{
  "num_hidden_layers": 14,
  "hidden_size": 256,
  "num_attention_heads": 8,
  "num_key_value_heads": 1,
  "head_dim": 32,
  "intermediate_size": 1024,
  "vocab_size": 8192,
  "hidden_act": "quick_gelu",
  "norm": "rmsnorm",
  "norm_place": "pre",
  "norm_eps": 1e-05,
  "positions": "rope",
  "rope_theta": 10000.0,
  "rope_fraction": 1.0,
  "qk_norm": false,
  "attn_scale": 0.177,
  "bias": "none",
  "tie_word_embeddings": false,
  "parallel_block": false,
  "init": "uniform",
  "init_std_qkv": 0.0303,
  "init_std_o": 0.0,
  "init_std_up": 0.0303,
  "init_std_down": 0.0,
  "optimizer": "muon_variant",
  "learning_rate": 0.0119,
  "lr_mult_o": 2.0,
  "lr_mult_down": 2.0,
  "lr_head": 0.00456,
  "max_grad_norm": 1.0,
  "warmup_steps": 200,
  "schedule": "wsd",
  "decay_fraction": 1.0,
  "decay_shape": "linear",
  "final_lr_fraction": 0.02,
  "batch_tokens": [16384, 32768, 49152],
  "max_seq_len": 256,
  "doc_mask": false,
  "train_tokens": 253900000,
  "max_steps": 7839,
  "dataset": "wikipedia_en"
}
Each number is 128 + 32 x the weight over its row's rms, rounded and kept within 0 to 255. Layers, rows and columns count from 0. Numbers have three digits each. The size before them is the row's rms in percent of the matrix's.

# layer 7 MLP down, 256x1024, rms 0.151, rows 83-255, columns 160-191
106:096122106153129124105155122131140145138133151219158121131114131162126127121135051126135161089164
100:185117119162102090140097107126147076104140133184138193141111147123178169099090148088192124166131
094:095083094101096145107082105162142158098099058126121087156115161128090166133118148140138130129177
100:147058081149151152110118091170127150137121163096063105081093134132060110121097113162130151128137
100:118099161144126101067088103098117098090083081086072142070141130121111166102176059174181096132133
099:179186056131087165126164104127137183137087067147145157121144154148122143123098123165165093118227
098:069094142092111123164107094201119127154153106200125110149114143148086092187184089095150096129050
100:192168140111114192078149171100083095104135103156096161127137165125118132159115158123089103125151
097:131128162160116117115136155102098105149116159134119174123170150126130135113112147091140115116194
101:073122168126119123120122177144126110093163145134148135100142103102133155167174165092122127148130
100:125153162128167084160153146125107082149049093120156150091105103140078126135115125083135149137075
103:135131151096095141207093186202128132180092152130132128117113157138129115110129154157077145122162
093:130100169115139144162091172134144128089063108116175124143175134089069154111149097189129141064169
103:144164106140076162111123077096089124130074130174072160150151090084108125056079161095216112103158
101:145100122154100118111115133095149115134186113039107144135099137121136109115167136125063133131099
103:111142130095104109083121151178101133132140185108047090103070131116104121157196088170102103162113
099:137129165154159136151167082118099188115136169147146143138156171146168106159035209144124132160140
104:162113139148112137105106084161107127166095063114105165115136109117175120098132191099182175129143
096:091203076120151129116155043117143145159147160113088113118105135125158088122096127114164156122195
100:164123099147173157107175126153102125142115106124131182124142132125098095148087118139100120128114
104:106128120115112120088165177138133131127109111187123103124141123178139186147164110086165111141172
093:161129091129177156125106116171124107054153111063147143122089164110118103132096099081135164110117
099:115158095114118134141154174105140085125112130126087158154090185096135173130124128128131153119128
100:136113109167162132170147153055121133212123183117113163065147160111172096142122070142136107141145
098:101182156093119108105099062140142173135165153099161138115094079111087093101075074083116079134162
105:134137175148143122135135127136111160123163101090161072212124075142135078152134120125134130136140
096:157161126092129137114120135148135129084098169164130131114114118089157130160086139198156196143124
099:130134152102113139087112126096125140136136137138145113104117122104110129140151126207150137119169
101:098116121147097149133157104086103113084176104181138140082152057145089170088138175140103130123164
099:123134115183147107122178101158160137141090123129143186139141157158092115157113141117138173110173
098:176195123125113162100197183174141138122199077161091113142153139034119165148177120170180119113049
104:110155100133111102129097106133155120120191080158168150150187142071068151114140165113121109088185
098:151106160097113172140153123133132129131112082114099178199081115203112138140127103159129156099115
104:137117103097116063112170104144103192153118093160123150110154159153127144133157135114151116123123
099:165158122078112128068161127096128103115082121135146089098150087111123081173110066203130165140116
098:111138155115132114069114107086126151088138129160136029167113166145144099131180138091136204167156
099:176100160076108081112085114139143155119187125124094064117158092093116147137025118138143077148194
096:121188086124099135136152208138139131130080209135138215113162112130166119129155121120074180098171
096:162140167132099105145111141106141099116142150123104116171146112104145060154115110111040123124166
099:161152118141164139085106097178124127113082114096141135165151159104102136135144127167137190109103
102:121161128116095130151113086162120171113102154141109073106120107126164109132143092092186134140143
097:133128076110116104161132084120096139163134132112106120128159147089104048108151104137121142127092
105:159142112137066186078178126096144136104074118197206098132109140094175099107111138108151156145151
100:188067169137073138155121159097202140069102119108143162125084105128118116190085142119192124103070
097:113095143061128154118110133148098164116168150120093152108102142053108136150132099079107185159157
098:121123101172156146079087163097115115100119105162112117146102150151153156136150119171157117138117
101:114135113207111088131163112109090137196127116086151108126186070136081131129146070095110090154121
097:094103137072090096162109153144128102156176096098098109126111156130113133092201164065126084118124
098:121124016220130121120152098125127144133107145159128220151122166169141110141134075153142123090154
097:132177149115154069112152089083151105115156143128170069122161102116091089149053114102068174126139
104:156216107071118153084073119112126181131176083146157154151149114101103123106103172048160073115106
107:126142155149124158098127091120147111168141109143137067170120118193107181135110136163149111125138
097:134122137163100085051142132094107161109114118164131142105097105111138175135146100171106093109104
097:133101159097136071131155087075166097114080114158088120163106170156112153121149058181206137120204
098:193137136163128111130147166124147123208152126094112073106131128110166119136161095144157173168188
102:125128102144198131094121125098142141117148103121131141114111164088106122151151117108097087105115
097:089127134074121099094142074120070175151197117041108162114066140090139145121086107140107159124094
102:101159164106104155119124090150094175166080107105125155077190196130093140108141162137138058147146
101:138186094115157159126101118122181125150157098133131079172157112124120143150196124201130159152137
099:102105141180096082118089131093121184150083077114124152160107113133116106121132075082155152117143
098:147121181079168144116091245093090143077122153084157117171101089122105081127157097146113123119124
099:175154173182133149148115180161147100130165115134147135166161117191151164126173144126136119104133
099:065085082131134141121083173085117195110131094161128073127128135169133098155157058067188110102115
104:135100207126149099122115101132138154151166120091138114141119167161082096120106061091131111121084
097:142130159168124185171149139101147132188174144112150087134175118157134102150147117122057155160119
099:154086174115156114171156156129127099144152098132102098143101123109198138116113137165096116091115
102:092063098108211114123114145125137114065113153101168171133161115117118122083120106146107122170172
098:176102142123101172113116102179101111147128145165136123095147122106105118186130114142177125097123
103:160127128109174186118122107080097138143151149136140159124116107086122108127105135113157119169134
098:105100114142098133119129106211073116112112116120147132147085164118119167117160145099132121145089
099:170160102166095128131131082166154099163185175142171121122128163118150111158110105111114145157146
097:086137087086064115121121107113166112096121157139129114107090150128124165176168198061123090133107
101:112125160124111150095123177146148157107161143110164176120144158114107115096072111181053108090158
101:140112117148131063156169127068097158082106149102100162143117136148231145132067180139208188103056
096:139134138138056157109118088129140150158141073117095123107115105117128187133135071133093095156155
098:135121095058168129109114102158110168117104104136139108080135141144081122108101129157136078132185
098:173141180130169151138143118088090130106117165106135177126167133085164109135139070101131102099126
096:130168193144168124132126093116182108131152112122131100154117118105109077120095111081116133145048
107:153116092119127144089127181136106117106091145116112140063136106073113165133121090137157084136139
098:107162166131080117137138163128103176078162165110107135126111120106120142145117161082169122065068
100:131134112087148158134099098135118091117157170161097133118169112122124120097051101052117122117078
097:154147142193165130156131120090145188107117127146131117121032145147125075153106102157116120159147
099:176137127090125134187121109171054083195135137147085214128140149140164173113107139064140161164095
095:047167173154171146149124147150110175088111136115081163103118116145114126126106090174164181099031
098:150080139128151102066153084113100044169086082175104061120108128143210119157133176172130150150197
099:135153097120124159125083107129102162162184098059106107142179075128111131110148128104080096126164
098:139100159157175082184092131144171138101123159116149127153153137126169067138154157135185156184176
095:136146128147113148170112102137074116024092108145099093144119146089146174110181114161158130106134
095:082081087092172132102109120195108105112189168149122085127158164079106121098169096082079119093131
097:022187084092110152115145096131164132123114144091095084158134122152126128131105101137145150123127
102:116162133120113156107179084150150126140110154119095087144176142132152112116134198112097187085134
099:108145086130125109134134124086111138107062136169142094119124121126168113116127114076093103107089
099:100156153133127065124131157122130081091149171162148075157160107135045116156182215151128078115127
096:141087131177089138138122129115110144129162132128120094148162134100165101093137160139106113066116
097:125093118122093139118152161129088100135127181156222172113079084131165113128148162095139108097109
101:137110083107164151061213154087152132165099093088130166133104150134106123089101077206123150124107
106:054138130127114101105097101145096197151165160100162086082157143121087172134156138113146141088087
096:085124143117126104111169010113101127184124164117140114100088110122141124100164103155077145125121
103:116118182144173087081158110145073131117084078131068078202159146118111132173100181194118140175073
099:175150173103160115120112110112117115156141130132130168121142142087161070163132076137110141114129
104:145118139083067123060151181102110134154140145106147123127214134110092100100120095157149112172153
101:139127107098133112118133191131195143133182135109124124145128109130179117133175123145106210162148
099:131142114092117116142177140128121112093130071149170162130096114126168100122138112173159154104113
100:133115155151144144153138081127136154137123096137144127122106136134125114135116177114125137082127
099:145146090095162119062115110137128162116147104101168183093103101105131119088162153061053146144122
100:136122094090114146218178136138091048065173117189153139046133130141143124170139084115127111083135
095:133157150132142125138127089100113139094169092148125082151208196124125153119086081141131099137085
097:125145148153159203094193139059156147145123091115082111150161132139166152158146145173101137125083
098:147101119117086107196146161231104119120134125098119131144105125137173057126161155105122166111102
103:096131116108156113182083128127117103140207172137123145107161110129106123127070134089167142115103
099:113066154157154100151139120185141099088041091128156071135114123092130151116129156128116079159196
100:134161120091157158144087180168130124116087154136114120128125136107168146106123086107115084123146
100:119152174179152174101167095134151128145125120097128116103193128180214138114099120125130084149155
098:172123142146124129114146043073123138113172172154090139106140150151152124118140210167102126113215
099:169077116120102129115167192208122123087128160137127107138181152118105176161115162076116086115114
100:079162087136138070100151182097116110074171117132119099085099147115122129132174127145145167117109
101:164099069131150112110090123139132156138138112087186162167114093152193154157170144124106171116121
098:133062132135181111115151196092097071076121152140121147137134097090106132146158100168151087121112
099:137111134091094181153092158078141142176121098087136108135123111107142240151177131130143163130110
100:141082126094077113133116158088146071122112137147138113155129144134126154107076156094093145105101
100:138103117096127106077193131149156130121148146158127097169187082162157120079118163156071098122021
102:092124163162143135117134101095101128105094135148142140100134116169084118187108120136170136165101
097:132154133110165193140062124098160109122128088142106100134122169120140139102091069088138144139155
100:167105162172160124111134180134163090168128185134134133143170134168104076147135131070126126081139
104:148092174141121103158166107140130231132175083141117134126153140132116129121139168123105098114108
117:068153090130131140134165118129146149195149087148114095102129118082169123148104124108139098164120
099:102165152132156147095131086150129172153096148109136117130124104124109162109128176135165103116113
094:123149144159087106126159153133135100123133103151133096137103129166157178130142132102118163130130
098:140176113150103131184163137113144089091139081100095127123120118093097119125127173160090130150083
098:166121167161060161130135136213127119142204145119143118126134167115135141144171154133122137106166
100:071170186117129139143098135108207115163173097159152081163137157116142122142053144141107129117143
097:147183142049107175198104108124143153102096161056181105148094074137100126065137123209066111107137
100:091145104132083117130147124178136090093108125092141148164125080088104125207129071152112163149092
103:135165175167127150105196118177190149138160123121117109120155100143135099124107086178137090146098
095:137105142163128156126119078163127178140062104088130173148170107112150116058173145090098121144145
097:128095141143121085111109128084176136056153149161103106144153147189084120163094123023128155133178
103:145142096121092125137133071090157145178119138130121113145146143139078127106122147153135108136097
100:099149127169120127117133060162085147115148144166168130155101085095103133143141059116145112122115
100:151134123130102206144122113184134090123066190149097144152098078108111067054102181117117091160095
098:089111170170079110128103133124129088140139095150131179140099145072089110136161097110073118150125
099:181168103122146147135106107167087207091106154094151179123118106178096151150146096096049110163120
097:128166178177125102136139105138141160073090112118080089088124130079114179152131070046161188098142
102:144196068111108129079128133204185163151146081150136154100045146173132101108169160148129185144125
126:113139145201175169104134120127057153104168142138107144103142147068105068094097112118117180186121
095:155101105112133073163107143141077166102110191086095086159127121117155134151164055101150122104217
105:146185083150138143165119133141138163144193184128145158174190100089091149138139150140090166131174
098:140170121099075083132091137155100161141177145170128077129162165144109136148170158179116142139068
102:145180141108167103118127081102103151122066092084131117123112114141162140149186083126108081151139
097:178094030145127131102129147140136192151133115147088202180176127148104108129106080145089132126208
111:081158149209119128128144074137183130129136179161114159102185160154177193134135138162119093131132
096:127135098130127086141090131179097130142149172153053165112138115136184126100118148062119110098139
099:129074129120148115138134131116150111094087142119114130113145121119117143124057112167161091100110
100:151132157138128045077151075112137137142120121146117170138126084167120126148107129157092151124214
097:142088086108068128062096128129125171149122118135124213120164095143170126131134099132139116107110
103:106089087106119141063188133127086127114129096128138124127135078146074151148138172153086089176101
099:103178125046109162067060170117179115161131155142087108087130153099102166118107079088128168065123
100:010129097143118170206130110165128126129106159052130122138135167158090128127163143140113137099153
101:122049083142157127147105113104155158123128176121127115141084160094147094147131155120103150130103
097:059130120130173098175090122080085161132157107149124152125121119123072124126092190065163132122121
098:181146157173129118216113123142202099132072098110161122170163056158168067139129080143128116040178
099:121162078144114113143164147058121140127161093154152173144148174097126191112126187154133128131140
099:064111090095121129162103106096064179144135145139160068121121125144051154120096149172125115102138
098:166084138124096196134118100146134133139167096095117099096115122134132104096126122140182175060082
097:119116113166073147067172146142151137063125133103114092126090145147173121096124145106061126141144
098:115138146120150123125130107125144172131113095141131132168146072128216114105139134113168108134135
098:107179114108126066152136195133188151101144092129133140211093125112131146131097110161152093142126
098:129118163131097112104136136139160165081141138111078110177134138132077124135170140123112144107093
097:117146149140155071096123133183064143162160155156060134170154120056072129074120087051113138095170
100:140152089100137154091112126137112155129088104133157131161129149138121133135162110096119162124164
102:111072150182082078096175139079184079131098154176120181089144121127107085099112098093147166157119
101:136190117125170148105153117114132133200108138133139141122154152124143078145143182145147063098138
102:156070071144154137131162133135136078172179099146150181064148103195118112137159123154089112112098
101:125174046146136168124176108095113145114176133130143107187140146109148166155159146105159106108150